Part of a small language model's weights: a variant of Muon for these matrices, 10032 steps.
Each number is 128 + 24 x the weight over the matrix's rms, rounded and kept within 0 to 255. Layers, rows and columns count from 0.

# layer 6 MLP down (transposed), 1536x384, rms 0.0444, rows 1050-1118, columns 240-287
[[ 96 157 161 182 134 202  99 133 141  45 100 105 203 130 118 117  60 169 126 123 140 125 121 132 151 183 137 130 107 140  79 160 135 101 106 133 177 123 171 109 144  72 169 151 118 113 140 139]
 [127 138 120 136 163 142  72 133 144  99 110 139 132 134 142 180 136 149 141 146 177 130 125 104 159 142 141  99 136 100 110 156  88 153 132 142 151 132 132 150 170 139 133 143  97 127 114 151]
 [103 130 125 105 135 140 121 109 136 112 163 125 110 117 125 118 179 136 134  89 117 131 144 129 131 129  95 115 143 116 148 114 117 136  76 154 161 119 119 101 154 121 145 149 134 152  91 127]
 [156 106 116 179 157 120 130 148 139 119 105  98 121 133 102 142 135 166 114 107  84 102 208 161 127 170 114 132 172 152  71  96 122 135 136 149 171  97 161 140 150 120 147  97 106 138 153  80]
 [ 98 103 107 121  98 105 134  99 100 146  91 158  97 127 140  62  94 147 104 131 131 118  74 133 107 131 143 104 107 147 111 109  99 163 144 109 107 166 126 125 109  87 100 158 103 102 137 102]
 [103 115 108 116  84 176 112 152 121 199 103 120 174 128 121 106 123 118 143 112 124 127 153 111 148 119 152  78 156 118 132 131 149 143 160 132 121 109 157  95 149 143 134 128 101 145 122 121]
 [100 146 141 110 148 136 125 167 125 109  91  92 101 133  69 106  65 139 161 124 170  85 101 122  91 145 172 118 114 141 149 116  96 125 129 108 148 145 128 126 166  94 102 117  92 112 141 146]
 [124 123 133 113 140 129 135 169  95 144 133  86 111 124 140 129  97 146 171  87 107  99  98 133 102 116 139 164 148 108 120 144 131 125  82 133 135 152 113 144 147  99  85 120 134 150 115 142]
 [125 168 140 141 124 143 126 134 108 140 112 153  95 145 124 119  94 137  57 185 116 147 139 126 124 116 153 116  76 167 129  92 143 113 137 126 171 158 121 144 116 127 148 139 127 141 128 131]
 [113 134 111 101 156 150 102  94 130 114 123  87 152 155 132  94 124 179 136 130 129  99 149 157 152 140  68 132 195 125 104 146  89 130 100 138 158 145 155  88 137 121  81 158 112 140 166 138]
 [127 143  92 133 135 117 129 145 121 117 143 143 111 126 108 143 108 136 138 163 101 105 139 112 113 158 126 156 155 111 126 159 125 145 113 116 132 132 118 127 114 123 111 156 147 156 113 148]
 [119 103 119  87 123 118 184 112 144 186  96 147 156 191 134 128  69 113  97 139  95 156 135 109 129 140 120  50 121 102 108 155 163  96 109 104 145 150 107 139  83 206 134 131 102 119 118 128]
 [137 131 131 130 101 122 153 131  98 131 151 131 146 116 121 145 111 135  71 131  78 165 141 128 147 134 129 135 118  92 105 204 139 152  95 127 103 101 152 118 119 122 150  86 116 114 119 114]
 [128 131 210 159 133 171 180 119  97 150 138 148 165 115 145  43 160 189 136 127 127 168  68 134 176 153  42  76 126 118 107 160 159 119 117 103 100 206 139  93  97 141  95  73  75 133 176 112]
 [116 117 122 170 121 100 118 104 157 172  98 144 127 140 104 145 110 129 160 113 146 123 138 138 106 120 140 124 146 122 151 122  90 123 144 139 115 149  92 148 143 152 162 179 110 148 116 142]
 [128 101 161 121 161  62 149 138 119 131  84 114  81 138 127 117 134 165 117 154 141 172  97 123  80  78 122  85 144 110 155 108 165 125 162  77  99 136 125 104 145 155 137  98  92 103 125  97]
 [146 129 143  69  96 147 188 127 138  88 103 132 135 151 127 126 134 129 129 116 140 122 119 176 156 138 137  94 151 160 169 128  74 155 149 163 129  96  86  81 120 122 112 146 122 134 175 130]
 [137 124 160 129  84 183 145 116 102 141 127 150 135 191 107 176 152  99 114 162 163 122 118 135 111 172 150 150 117 180  98 154 155 144 166 141 141  97 124 194  90 117 144  88 131 145 129 143]
 [181 155 134 129 110 114 157 103  79  69 141 134 146 153 112 110 107 117 134 127 118 176 118 120 106 174 143 167 125 133 113 171  99 148 134 137 125 120 143 110  87 130 157 110 122 166 118 155]
 [128 142 117 101 154 158 146 160 137 134 170 176 122 155 110 114 122 139  95 146 112 138  60 138  89 143  88 141 150 139 121 138 163 134  74 111 118 170 149 157  98 149 147 134 146 122 133  89]
 [110 139 128 135 155 130 130 127  91 128 141 172 119 153 156 100 103 110 151 152 105 141 147 122 167 121 156 152  86 125 141 107 154 130 132 152 137 153 121  79 128 121 111 146 117 108 147 143]
 [109 132 138 154 140 141 105 186 134 168 114  99 106 122  82 123 125 149 116 150 135 120 195 127 151 134  86 112 113 146 205 102 126 133 141 160 118 103 114 126 163 164  94  96 104 136 151 135]
 [151 148 100 150 164 170 119 130 151 130 124 127 119 107 120 114 173 111 178 140 123 115 131 140 135 127 152 136  90 116 115 137 167 167 157  64 148 118 132 101 134 129 110 162 126  82 133 111]
 [118 141 148 127 144 144 135  97 135 157 166 108  92  94 129 126 130 131 134 111 217 126 126 112 149 120 123 128 148 108 144 115 142 152 138 153 126 133 136 141 117 111 144 121 122 141 103 130]
 [129 106 151 137  91 180 159 172 222 146 128  69 132  90 139 122 105 131 168 121 108 118 135 168 193  82 152 108  80 137  88 121  91 131 122 122 130 132 143 133 145 149 155 128 144 109  84 172]
 [ 55 144 109 101 104 136 135 132 133 164 123 140  85 158 146 118  92 171  83 146 118 152 135 129 140 129 104 116 121 203 143  87 136 152 145 112 144 119 180 112 120 163 132  84 113 133 142 126]
 [101 129 134 139 147 111 111 120 119 171 128 110 102 121 117 116 157 137 118 129 111 113 136 131 138 132 111 155 138 110 132 109 103 115 131 163 101 139 122 142 143  85 111  86 107 174 122 111]
 [119  94 100 142 118 125 151 103  89 104 105 142 139 120  82 124 106 112 158 144 140 154 103 166 130 143 153 130 146 157 147 112 128 112 111 145 126 146 164 129 126  99 159 133 131 155 125 107]
 [132 159  83 134 143  94 123  83  96 130 115 134 123 177 140 103 130 132 137 131 141 153 169 153 124 143 167  96 166 124 138 144 147 136 139 162 159 108 117 114 107 142 125 157 130 148 137 113]
 [134 154 129 159 105 117 115 161 149 153 127 127 153  98 218 156 120 123 120 124 141  99 147 140 119  98 147 140 129 116 136 137 167 154 124 143 127 149 113  92 117 123 145 175 110 119 159  97]
 [113 141 177  66 162 132 106 103 128 132 159 113 156 116 164 118 112 129 166 119 120 132 114  87 144 162 143 134  64 112 133 128 126  78 108  87 138 121 101 118 131 109 148 107 104 143 187 130]
 [115 127 149 132 121 118 106 128 119 127 112 133 118 106 141  99 141 168 108 166 145 111 165 173 145 147 131 125  97 119 132 135 126 122 121 156 116 124 119 129 141 131 133 125 131 143 119 126]
 [103 112 112 158 131 123 151  83  88 118  97 112 133  86  93 152 127 121 115 162 144 104 148 127  92 103  65 163 104 155 116 159 187 138 130 155 129 106 141  82  85 131 124 166 155 100 153 130]
 [133 127 113 120 128 101 152 129 110 132 116 123 155 137 113 142  90 115 115 104 144 153 113 141 151 114 129 140  92  98 138 117 130 124 164 164 148 122  90 112  94  87 159 174 117 131 148 148]
 [149 137 130 118 118 128 102 195 102  58 155 112 113 150 145 137 106 104 115  96 115 139  98 143 102 125 170 105 124 139  86 109 131 124 134 125 123 162 140 116 155 127 113 151 141 120 106 128]
 [137 112 125 131 182 121 134  93 163 144  85 135 123 155 141 109  97  97 127  97 133  95 102 118 153 117 113 132  92 114 143 132 154  93 132 139 118 126 148 107 149 117 122 176 146 138  86 136]
 [125 157  97  83 138 135 127 114 136 116 116 139 128 137 135 114  76 135 142 149 144 146 128  98 139 127 136 120  84 132 161 131 159  83 135 114 126 162 123 156 133 151 140 127  99  91 184 105]
 [105 142 113 127 126  77 124 116 166 167 138 157  92 120  87 114 130 145 131 145 144 114 143  99 145 170 131 151 175  93 174 159 158 136 159 103 144 140 156 165 154 144 151  94 137  81 116 163]
 [165  89 142 111 130 102  90 150 147 153 148  75 142 135 156 164 134 152 127 145 133 114 150 115 104 115 155 136 114 106 117 112 150  90 150 158 110 110 141 145 136 124  96 109 147 145 109 142]
 [129 131 137 128 113 119 154 136 139 129 155  75 111 119 133  92  91 101 177 130 147 116 115 117 117 154 122  91 101 117 143 123 135 123 106 149 131 133 135 172 132 167 115 101 124 127 139 175]
 [134 204 133 108 119 199 120 117 159 132 141 108 108  91 148 133 163 128 134  90 132 122 140 117 125 121  95 135 127 101 165 154 107 151 150 127 103 105 217 114  89 164  89 134 155 141 135 154]
 [155 124 128 105  91 115 115  97 134 152  91 120 150 144 119 179 120  95 138 130 118 124 122 157 113  87 154 138 115 128 145 187 145 105 182 102 128 137 123 122 107 119  99 114 149 139 108 208]
 [148 139 106 129 174 156 159 126 156  72 154 121 113 174 141 146 102  95 122 101  97 100 126 136 110 163 151 150 106 118 124  90 124 108 131 122 169 130  86 147 149 146 122 160 152 140 111 139]
 [ 89 138 157 133 120 141 145 147  96 113 138 138 128 156 127 115 137  95 148 153 106 107 102 164 181 144 101 141 120 116  96 166 137 137 123 109 142 167 139 123  76 120 134 155  83 160 114  99]
 [118 108 161 107 158 121 137 114 153 159 120 163 159 107 124 103 115 123 121 153 122 127 131 113 154 159 160  97  74 134 133 174 131 139 115 159 133 132 113 162 127 133 123  98 115 129 161 151]
 [129 116 118 122 144 136 123  94  98 110 153 106 124 169 136 112 168 152 155 156 162 124 158 124 109 116 160 140  82 107 116  92 140 133 155 115 147 148 136 153  97 119  90  96 156 167 141 145]
 [ 91 131  85 171 138 145 146 142 146  81 119 158 158 128  86 175  96  93 123 143 109 144 125 179 164 128 149 115 132 112 157 132 158 144 129 137 139  85 117 118 116 137 162 137 141 166 122 135]
 [155 127 111  51 110 134 116 149 145 105 145 123 110 106 127 106 122 152 116 112 139 142 122  99 135 142 114 140 142 128 131 158 109 130 137 111  95 164 108 152 107 122 123 137 150 151 184 147]
 [113 151 119 121 142 143 157 167 141  61 140 132 147 143 131 140 172 103 138 158 137 135 135 175 106 120 102  84  87 157 106 153 135  92 164 109 147  92 141 139 122 127 116 151 102 110 141 134]
 [ 87 157  99 133 165 113 156 129 166 138 183 136 141 142 115 105 127  96 175 125 120 140 104  87 120 124 145 116 150  84 119 143 125 147 161 153 167 136 116 131 133 107 124 116  93 105  61 140]
 [141 109 116 153 124 128 100 143 143 108 141 144 112 188 138 148 117 153 131 143 163 140 155 181 119 140 144 142 141 143 100 108 187 113 121 147 163 181 138  70 142 169 112  95  96 103 136 126]
 [112 115 144 101 158 118 111 150 117 127 139 138 166 116 132 114 146 131 113 124 120 170 152 116 109 111 146 146 104 117 126 105 107 141 131 141 121 138 136 138 130 144 176 145 152 149 134 125]
 [127 173 108 144 130  89 109 141 168 150 116 113 105 120 126 116 149 151 129 103 139 156 120 134 124 127  86 151 139 116 155 121 125 165 126 150 157  90 116  99 148 130 173 160 125 111 155 118]
 [151 142 147 114 105 175 151 120 144 107 118 147 101 160 185 121 108 160 171  97 134 115 115 115 106 119 143 105  87 160  85 168 144  86 115 102 120 149 130 116 138 129 117 107 141 120 116 151]
 [138  92 104  49 131  89 147 131 133 109 128 134  96 110 164 133 130 122 147  79 109 167 128 143  64 134 120 145 134 183  82  73 140 168 126 152 149 113 117 101  95 152 144 136 101 113 142 105]
 [127 120 113 114 133 157 139 170 129 148 132 130 120 191 119 153 125 139 131  84 164 137 128 157 103  85 153 106 134 121 127 130 123 118 138 129 141 123  97 134 132 131 136 138 112 110 137 109]
 [139 138 132 166 135  99 138 125 113 115 131 128 141  99 115  95 131 109 118 132 131 120  96 116 137 160 104  85 133 138 122 146 144 123 122 134  69 109  70 140 108 104 139 129 138 107 137 143]
 [118 121 106  91 116 136 105 128 142  93 107 103 136 130 128 145 108 167 113  82 152 156 133 138 127 120 117 143 100  91  82 138 140 123 157 129 135 145  81 111 131 139 140 148  83 114 144 128]
 [116 131 130 148 156 106 132 131 117  80 126 148 123 150 120 127  76 147 113 128 126 102 146 108 158 162 148 206 222 150  96 118 173 122 146 133 192 136 102 104 181 129 151  92 132 111 142  39]
 [127 112 174 117 150 142 113  98 116 118 125 127 121 167 132 117 145 143 134 163 133 186 116 126 187 141 133 116 114 164 162 141 151 125 161 103 108 140 149 125 151 158 167 112 128 190 125 135]
 [110 124 104 113 159 160  95 118 129 100 128  99  97 170 115 105 128 167 153 133 131  85  98 132  85 134 112 110 166 165 144 127 110 144 102  87 103 123 121 151 132 119  98 118 135 107 139 130]
 [133 129 127 110 128 158 123 155  99 103 100 116  79 152 117 169 134 154 137 117 121  94 133 152 123 101 102  78 136 111 122 126 120 116 137 122 133 145 129 138 116 111 129 110 169 121 114 138]
 [125 147 138 110 167  87 125  84 130  81 105 167 142 128 140 155  95 121 138 127 159 147 176 120 127 167 149 111 126 161 153 152  98  80 157 124 144 126 134 151 118 151 179 137 147  97 128 141]
 [138 119 135 142 161 119 172  57 127 147 106 147 101 182 104 158 122 138 132 160 133 140 147 162 153 166 172 115 152 125 140 141 108  98  87 125 105 169 131  95 108 163 106 157 117 114 133 184]
 [151 142 135 144 149 174 138 126 137  92 106 121 121 142 129 153 116 127 123 124 101 171 109 183 157 118 141 144  99 131 119 119 125 144 133 105 129 163 144 109 154 133 151 100 142 150 170 139]
 [154 129  98 117 140 126 164 150 114 134 124 158 140 128 156 142 141 121 114 152 156  86 101 150 112 160 121 104  88  92 141 120 136 146 146 117 151 134 162 130 105 127 102 122 146  78 136 109]
 [106 141 156 140 109 211  98 105 123 116 148 137 134 131 104 131  77 147 127  80  90 141 142  87 158 110 136 131 131 118 190 132 125  95 140 108 141 117 104 132 111 101  91 124 113 132 124 130]
 [135 110  98 107 138 109 156  73 139 125 124 125 115 102 134 134 150 157  65 140 145  69 121 144 116 137  97 137 146 106 130 139 106 128 125 122 145  93 126 161  84 139 135  79 153 129 109 113]
 [143 136 133 171 118 150 138 107 123 142 155 138 124  87 119 147 133  89 117 130 132  96 129 126 119 103 185 158 108  95 159 130 135 122 123 123 101 144  86  92 125  89 147 149 117 133 114 137]]
# layer 6 MLP up, 1536x384, rms 0.129, rows 1051-1119, columns 240-287
[[108  77 100 119 116 173 135 152 135 129 150  95 136 128  85 115 102 108  99 119  87  82 144 135 110 129 145 130 110 113 115  74 145 120  76 131 141 156 113 166 170 121 149 148 126 137 157  53]
 [115 144 132 109 138 138  96 142 146 129 110  98 116 143 133 145 140 178 142 126 151 120 146 110 147 125 134 127 129 133 117 150 130 123 122 148 110 128  97 147 130 137 126 119 138 109 159 117]
 [131 164 126 105  87 142  92 117 148 116 202 146 128 146 183 144 138  61 155 145 140 157 108 120 100  96 149 144 107 139 161 133  93 115 146 115 140 133 134 110 124 136 136 142 142  98 132 136]
 [137 170 149 127 126 133 104  98 125 168 162  93 161 108 132 138 144 115 160  75 118 155 135 137 137 138 123 117 119 126 119 133 100 157 125 130  99  83 122 117 123 184 172 120 139 115 153 128]
 [137 142 104 123 151 168 122 116 141 112 103 156  93 130 129 136 125 116 174 127 126 159 168 127 144 122 134 124 119 140 171 136 132 151 138 177  88 175 167 128 130 144 124 123 148 121  85  87]
 [123 130 117 124 100 116 128 147 132  95 115 130 121 133 151  75 114 122 121 110 130  95 100 130 144 151 158 134  96 147 133 185 142 121 125 139  67 128  71 150 129 160 112 121 138 113 140  87]
 [102 171 137 113 141 143 161 111 127  69 129 139 133 122 123 119 129 162 121 130 158  98 112  66 121 129 130 135 138 144 161 121 156  90 141 104 127 163 141 101  99 105 127 125 123 135 110 136]
 [126  74 155  87 127 153 110  97 168 147 146 103 135 101 150 146 103 131 113 104 131 116 125 105 142 131 132 174 117 123 153 151 126 157 129 138 116 149  96 136 146 130 160 105 147 121 122 157]
 [141 129 126 117 105 121 163  93 151 145 121 172  69 132 122 114 166 118 112 136 119  96 124 136 115 116 137 162  95 140 105 151 143 107 137 110  97  68 178  96 131 109 170 147 122 126 112 122]
 [ 93 111 140 131 134 138  89 127 110 154  97  97 125 145 136 145 134 129 109 134 163  91 140  96 126 132  94  64 150 155 135 142 127 123 147 129 111 144 128 141 119 161 109  89 151 157 146 142]
 [140  85 160 156 112 170 120 142 123 116 146  93 134  90 136 143 128 121 134 143 132 102 116 173 127 150 167 134 149 141 147  87 102 143 123 132 126 113 157 157 147 127 123  99 160 103  91 138]
 [116 159 126 128 108  96  98 117  91 108 125 129  98 164 139 138 142 136 157 137 153 137 138 111 102 100  93 140  84 143  81  87 154 136 171  97 102 125 100 168 116 120 117 140 113 145  90 130]
 [142 142 198 153 101 132 146 130  59  83 109 186 104 125 200  97 141 111 106 201 104 169  64  68 127 123 103  85  73  53  65 139 143 131 133 112 130 192 134 151 111 133 120 141 122 145 201 106]
 [170 197 140 167 141 119 145 106 134 147 140  80 113 166 126 134 143 139 119 112 110 162 100 135 199 155  97  73 107 133  93  58 106 184  97 126 130 126 155 107 147 140 100 168  93  87 157  81]
 [120 109 124 156  88 117 133 128 150 132 125 143 134 156 169 137 159 145 160  83  99 162 174 133 138 142 137 129 102 116 120 130  97 125 147 152 147  92  78 153 120 111 110 146 127 173 126  96]
 [132  91  80 168 120 146 185 107 132 131 123  97 113 133 123 166 108 129 179 114 130 145 152 105 143 174 125 119 121 168 130 112  99 148 110  72 176 115 119 123 130 133  71  98 137  95 117 141]
 [119 140 101 126 165 125  80 107 155 110 152  99 134  67 155 124  77 149 111 110 101 128 159 153 181  94  97  88 145 103 146 126 115 132 105 145 102 176 111  97 181 173 119 171 129  62 129 169]
 [101 112 137 162 150 138  81 183 153 159 152 137 128 118 122 124 145 153 156  94 107 136 165 132 139 128 139  97 129 128 142 145 157 134 118  83 149 124 143 134 140 151 120 118 127 106 148  87]
 [132 122 100 144 116 155 124  96 180 129 121 127  99  94 136 110 169  97 151 121 114 122 165 133  97 104 169 135 188 137 133 121 114 137 161 139 110 104  82 121 183  91 120 107 101 158 121 170]
 [128 125  91 109 102  67 157 144 115 174 155  92 142 113 127 167 132 128 106 129  97 135  95 137 118  96 136 150  84 161 125 127 138 101 139 145 138 112  89 144 127  50 130 140  88 161 115  98]
 [115 121 113 130 165 130 134 116 130  55 148 148  85 121 177 144 115 109 147 125 161 122  79 119 107 114 156 145 172 124 114 177 164 153 113 128 129 139 118 131  90 133 118 152 124 122 143 134]
 [103 134 131 129 117 139 129 129  98 128  91 133 128 138  90 110 161 155  88 113 123 122  69  96 107 111 141 100 130 112 172 106 108 128 134 114 139 139 155 142 116 121 117 135 155 134 142 130]
 [173  99 118 184 111 134 117 129 133 151 146 118 142 136 130 124 100 162 129 160 150 102 165 130 139 153 127 109  96 157 107 118 116 186 126 104 130 146 167 168 141 199 107 154 158 120 154 159]
 [103 179 110 151 124  92 159 120  68 116 109 130 106 132 169 114 155 141  93 140 142  97 135  92  92 147 101 138 149 142 152 151 170 116 142 108 121  97 124  88 123 104 108 102 113 120 166  88]
 [132  96 170 136  97 108 130 122 113  70 136 115 109 103 141 141 120 121 144 121  88  97 112 141 151 143 110 119 150 143  73 139 155 119 120 163  79 148 128 135 114 125 112 145 138 129 157 135]
 [127 122 111 132 140 123 178 139 154  96 107 156 140 122 149 125 121 122 110 138 113 110 164 130 120 119 107 125 151 138 124 157 146 128 127 109 155  91  88 106 158 111 120 115 148 164 138 124]
 [143 110 137 128 117 140 145 126 102 148 108 112 125 112 176 132 152 104 136 132 127  95 135  69 125  85  91 171 127 132 142 111 125 160 132  98 127 143 157 136 115 150  87 108 111 151 129  70]
 [141 157 118 124 140 133 111 129 145 127 145 119 142 120 112 142 127 118 146 131  86 116  95 134 170 142 116 147 107 107 134 143 125 132 133 116 117 137 127 163 108 112 124 139 115  77 152 141]
 [146 108 117 116 111 113  93 129 143 131 107 138 188 118  76 137 133 133 142 113 143 130 124 129 148  93 110  91 108 167 116 121 128 110 147 132 117 112  69 136 131 110 147 119 136 119 122 175]
 [112 174 149 111 138 128 135 110 149 143 126 144 132 151 142 196 132 125  79 129 169  79 142 173  81  76 171 117  94 147 110 130 117 121  92 141 126 113 118 127  91 137 113 151 185 126  94 134]
 [134 152 135 145 140 125 124 119 121 157 152 117 135 152 108 159 153  96 110 170 100 127 108  99 104 129 139  92 125 130 126 122 134 132 119 130  92 106 116 148 133 108 120 112 153 115 120 131]
 [125 143  99 134 155 136 117 127 141 153 141  95 110 119 161 109 175 143 164 121 138 141 143 166 137  99 165  92 148 143 142 116 113 141 110  92 119 146  86 128 166 146 162 150 133 118 104 131]
 [ 87 122 173 144 165 149 105 115 127 100 141 132 117 121 128 136 138 120 107 143 139 148 142 129  87 172 130 116 158 162 127 140 129 134 118 104 129 142 127 155  94 117 138  76 142 126 136 128]
 [ 86 164 159 104 128 132 152  81 146 138 121 123 139  98 168 111 174 139 141 132 130 119 157 146 118  92 128 148 149 178 118  96  83 127 163 126 149 127 133 124 170 123 140 154 124 142 133 158]
 [167 120 146 120 117 128 133 138 151 101 132 161 125 125 151 180 139 140  97 152 110 119 146 136 123 160 132 103 115 123 121 116 125 142 115 134 142 146 134  96 129 104 121 112 155  78 132 131]
 [ 98  99 149 161 112 116 132 111 133 132 135 154 121 102 115 126 137 131 140 113 100 136 107 125 126 146 154 131 132 177 147 137 143 143  98 111 106 124 120 144 122  83 118 141 149 174 151 156]
 [121 132 120 130  94 146 145 118 123  99 122  90 165 155 147 143 113 158 132 163 123 103 132 142 109 132 153 147 133 151 141 141 127  74 156 152  87  96  56 141 113 166 140 122  90 154 156  88]
 [140 127 104 152 162 115  90 149 148 131 171 155 152 159 170  96 119 101 105 130  82 100 147 157 152 152 133 122 133 140 112 133 160 147  99 104 134 123 126 114 128 125 112 129 167 142 147 104]
 [130 154 133  94 126  86 111  98 125 109 120 144 147 125 177 183 178 131 146 132 123 122 144 155 144 122 126 115 114 157 120  99 149 140 123 128 142 124 168 137 168 117  97 123 130 126 118  75]
 [ 97  98 123 117 144 153 106 155  75 114 111 127 136 103 140 151 142 152  76 119  95 127 102 131 145 128  97 138 163 145 130 124 133 106 119 139 140 170  91 158 161 133  98 108 105 169 161  79]
 [158 103 124 125 156 110 126 160  87 129 114 161 127  83 148 106 129 164 119 133 161 129 142  77 113 133 149 123 120 167 115  95 121 123 147 129 173  97 146  95 125  95 136 158  88 116 108 105]
 [147 130 134 124  71 114 111 111 123 164  76 154 149  90  98 110 108 151 156 173 126 150 120 142 126 100  74  86 122 137 145 169 108 132 149 139  91 104 152 126 114 152 136 101 135 161 150 111]
 [104 109 115 153 158 106 145 143 187 121 115 165 130 153 118 164 154 171 129 103 156 139 137 131 144 112 152  89 101 115 105  92 122  76  98 133 102 119 136 140 135 165 146 123 134 121 132 128]
 [112 140  75 141 133 103 136 106 162 152  84 133 107 159 132 136 112  96 139 128 155 146 141 136  99 120 120 154 129 116 146 106 154 104 134 116 135 147 152 112 138  92 138 147  98 120 119 131]
 [144 170 157 131 131 118 125 111 171 140 108 147 130 136 122 137 101 103  87 164 126 118 111 134 143 174 133 117 153 145 104  91 159 123 152 127 134 100  97 115 110 139 152 106 121 117 165 129]
 [131  99 194  95 132 175 143 175 139 144 117 137 124 165 172 111 118 191  83 150 105 107  94  82  89 137 155 171 123 132 113 113 131 124 175 115  98 162 137  94 106 139 120 109  93  93 119  84]
 [134 146 123 176  68 117 124 123 142 145 158 151 143 153 107 107 146 150 166 142 139 143 143 145 130 115 162 135 112 153 176 105 120 137 118 115 132 114 110 151  97 148 123 145 120 152 100 118]
 [123 146 124 137 126 152 143 128 146 176 124 117 114 155 142 160  94 116  99  98 139 175 141 104 113 129 144 134 138 103 154 110 173 131  98 159  68 168 146 116 142 160 124 117 160 137 101  98]
 [124 116 151  86 157 103 100 108 156 118 104 100 144 102  93 139 163 111  93 122 125 168 105 120  84 141 133  93 138 141 131  94 134 169 105  93  80 116  89 120 130 131 118 112 146 213 153 118]
 [167 105  92 140 116 155 108 123 136 126 134 114  95 131 138 122  96 140 114 113  90  33 100 126 176  94 129  74 117 140 147 127 103 109 117 118 145 129 109 112 150 140 161 144 101 126 103 117]
 [ 73 140 105 141 150 149 130  96 109  91 122 146 109  94 130 112 133  96 167 147 118 122 154 131 137 156 130 129  92 160 153 155 151 133 130 120 171 111 129 107 108  93 120 134 119 136 151 150]
 [175 116 123 128 139 128 119 107  99 153 138 118 117 101 150 158 140 118 117 124 138 143 143 136  83  95 162 166 139 110 187 155 114 129 106 121 112 148 157 139 116 163 109 142 105 100 151 160]
 [ 92 129 125 109 162 137  79 113 106 131 114 137 129 112 108 120 114 127 136 126 104 134 130 124 155 134 145 101 142 116 150 122 118 165  96 110  77 120 114 160 130 127 143 135 147 108 167 151]
 [100 129 102 104 170 154 113 139  84 121 127 152 124 129 144 170  95 108 119 129  92 138 106 148 121 123 148  67  92 139 137 147  91 139 115 146 158 126 115 155 146 144 121 158 116  74 141 110]
 [115 154 146 160 111 104 128 105 100 133 157 124 150  90 133 144 167  94 104 132 140 129 105 128 128 116 115 135 131 133 118 166 125 124 108 114 145 120 118  96 111  99 102 128 128 154 136 171]
 [114 127 141 140 150 168 130 141 152 172  92 128 125 162 112 113 148 143 146  93 130 137 149  97 140 137 120 121 153 100 102  93  99 128 124 134 120 129 167 137 140 164  81 129 118 145 116 126]
 [129 154 153 179 112 138 178 119 136 166 157 102 122  68 134 130 110 128 134 153  86 116 107 134 123 160 153  96 104 143 143 106 121 101  73 112 110 112 145 128 120 151 147 166 147 147 114 122]
 [109 114  94 151 134 194 173 170 178 128 159 177 141 160 143 142 131 138 124  88 128  84 106 131 127 136  85 144 130  94 111  98 106  94 163 127 100 127 119 129 128 123 122 135  96 110 105 170]
 [141 109 139 142 123 111 147 122 118 119 168  99  83 135 108 130 126 118 142 154 105 111 132 110  67 167 132  82 130 142 117 113 142 108 101 158 133 147 121 153  73 128 106 159 155 129  92 112]
 [ 80 126 138 109 146 145  89 116 168 124 108 121 120 143  92 110 140  79 166 115 124 154 123 103 113 138 117 205 131 102 101 180 145 141 119  78 103 135 113 104 153 106 142  98 184 134 118 127]
 [115 115 147 141 141 104 125  97 124 136 111 115 138 143 152 135 126 121 168 166 149 140 122 144 135 132 120 162 169 137 120 125 120  99 124 169  97 135 130 133 112 127 125 149 114 123 118 130]
 [137  98 122 125 117 133 138 122 117 132 113 148 118 117 147  93 133 109 140 113 104 120  84 150 178 168 110 139 120 104 142 112 162 115  90 121 104 108 124 125 161 113 113 145 136 129 100 106]
 [129 124 141  40 135 132  95 147 153 106 146 124 124 112 142  70 124 175 146 140 145 154 127 106 132 146 101  97 171 129  88 122 135 188 133  77 142  81 152 147  92 122 133 111  96  98 133  90]
 [114 122 124 151 136  99 126 125  98 117 119 118 109 107 115 117 148 116 151 142 111 112 123 121 110 144 105 152 127 168 108 115 158 128 125 138 123  92 137 103 131 109 138 115 109  61 128 168]
 [123 107 184 187 122 138  66 114 113 125 168 124  88  90 111 133 103 152 122 125 113 121  92 141 200 106 172 138 149 164 131  91 101 122 106  94 132 136 121 141 137 186 198 121  74  86 114 138]
 [121  84 120 137 124 115 153  75 106 150 119 107  94 113  87  98 142 120 128 157 134 133 122 128 140 138 162 157 172 140 142 113 109 147 135 121 105 116 171 128 138 109 140 157 121 110 111 109]
 [151 151 152 113 126 130 136 140 107 137  75 139 113 142 117 114 169  99 122 118 129 106 123 165 147 169 143 109 144 145 181  57 117 154 133 133  86 163 144 116 143 114 139 147 160 127 118 113]
 [119 120 125 116 147 142 123 138 117  98 127 123 150 139 111 110 128 141 130 130 127 142  94 144 143 128  90 112 127 138  99 118  86 117 122  89 134 140 169 122 133 163 110  97 126 114 129 163]
 [159 105 105 168 116 152 114 137 112 162 143 130 126 103 147 143 142 116 125 106 115 148 160 157  98 161 142 182  99 116 139 109 134 132 136 139 140 122 142 143 129 122 116 113 123 105  91  88]]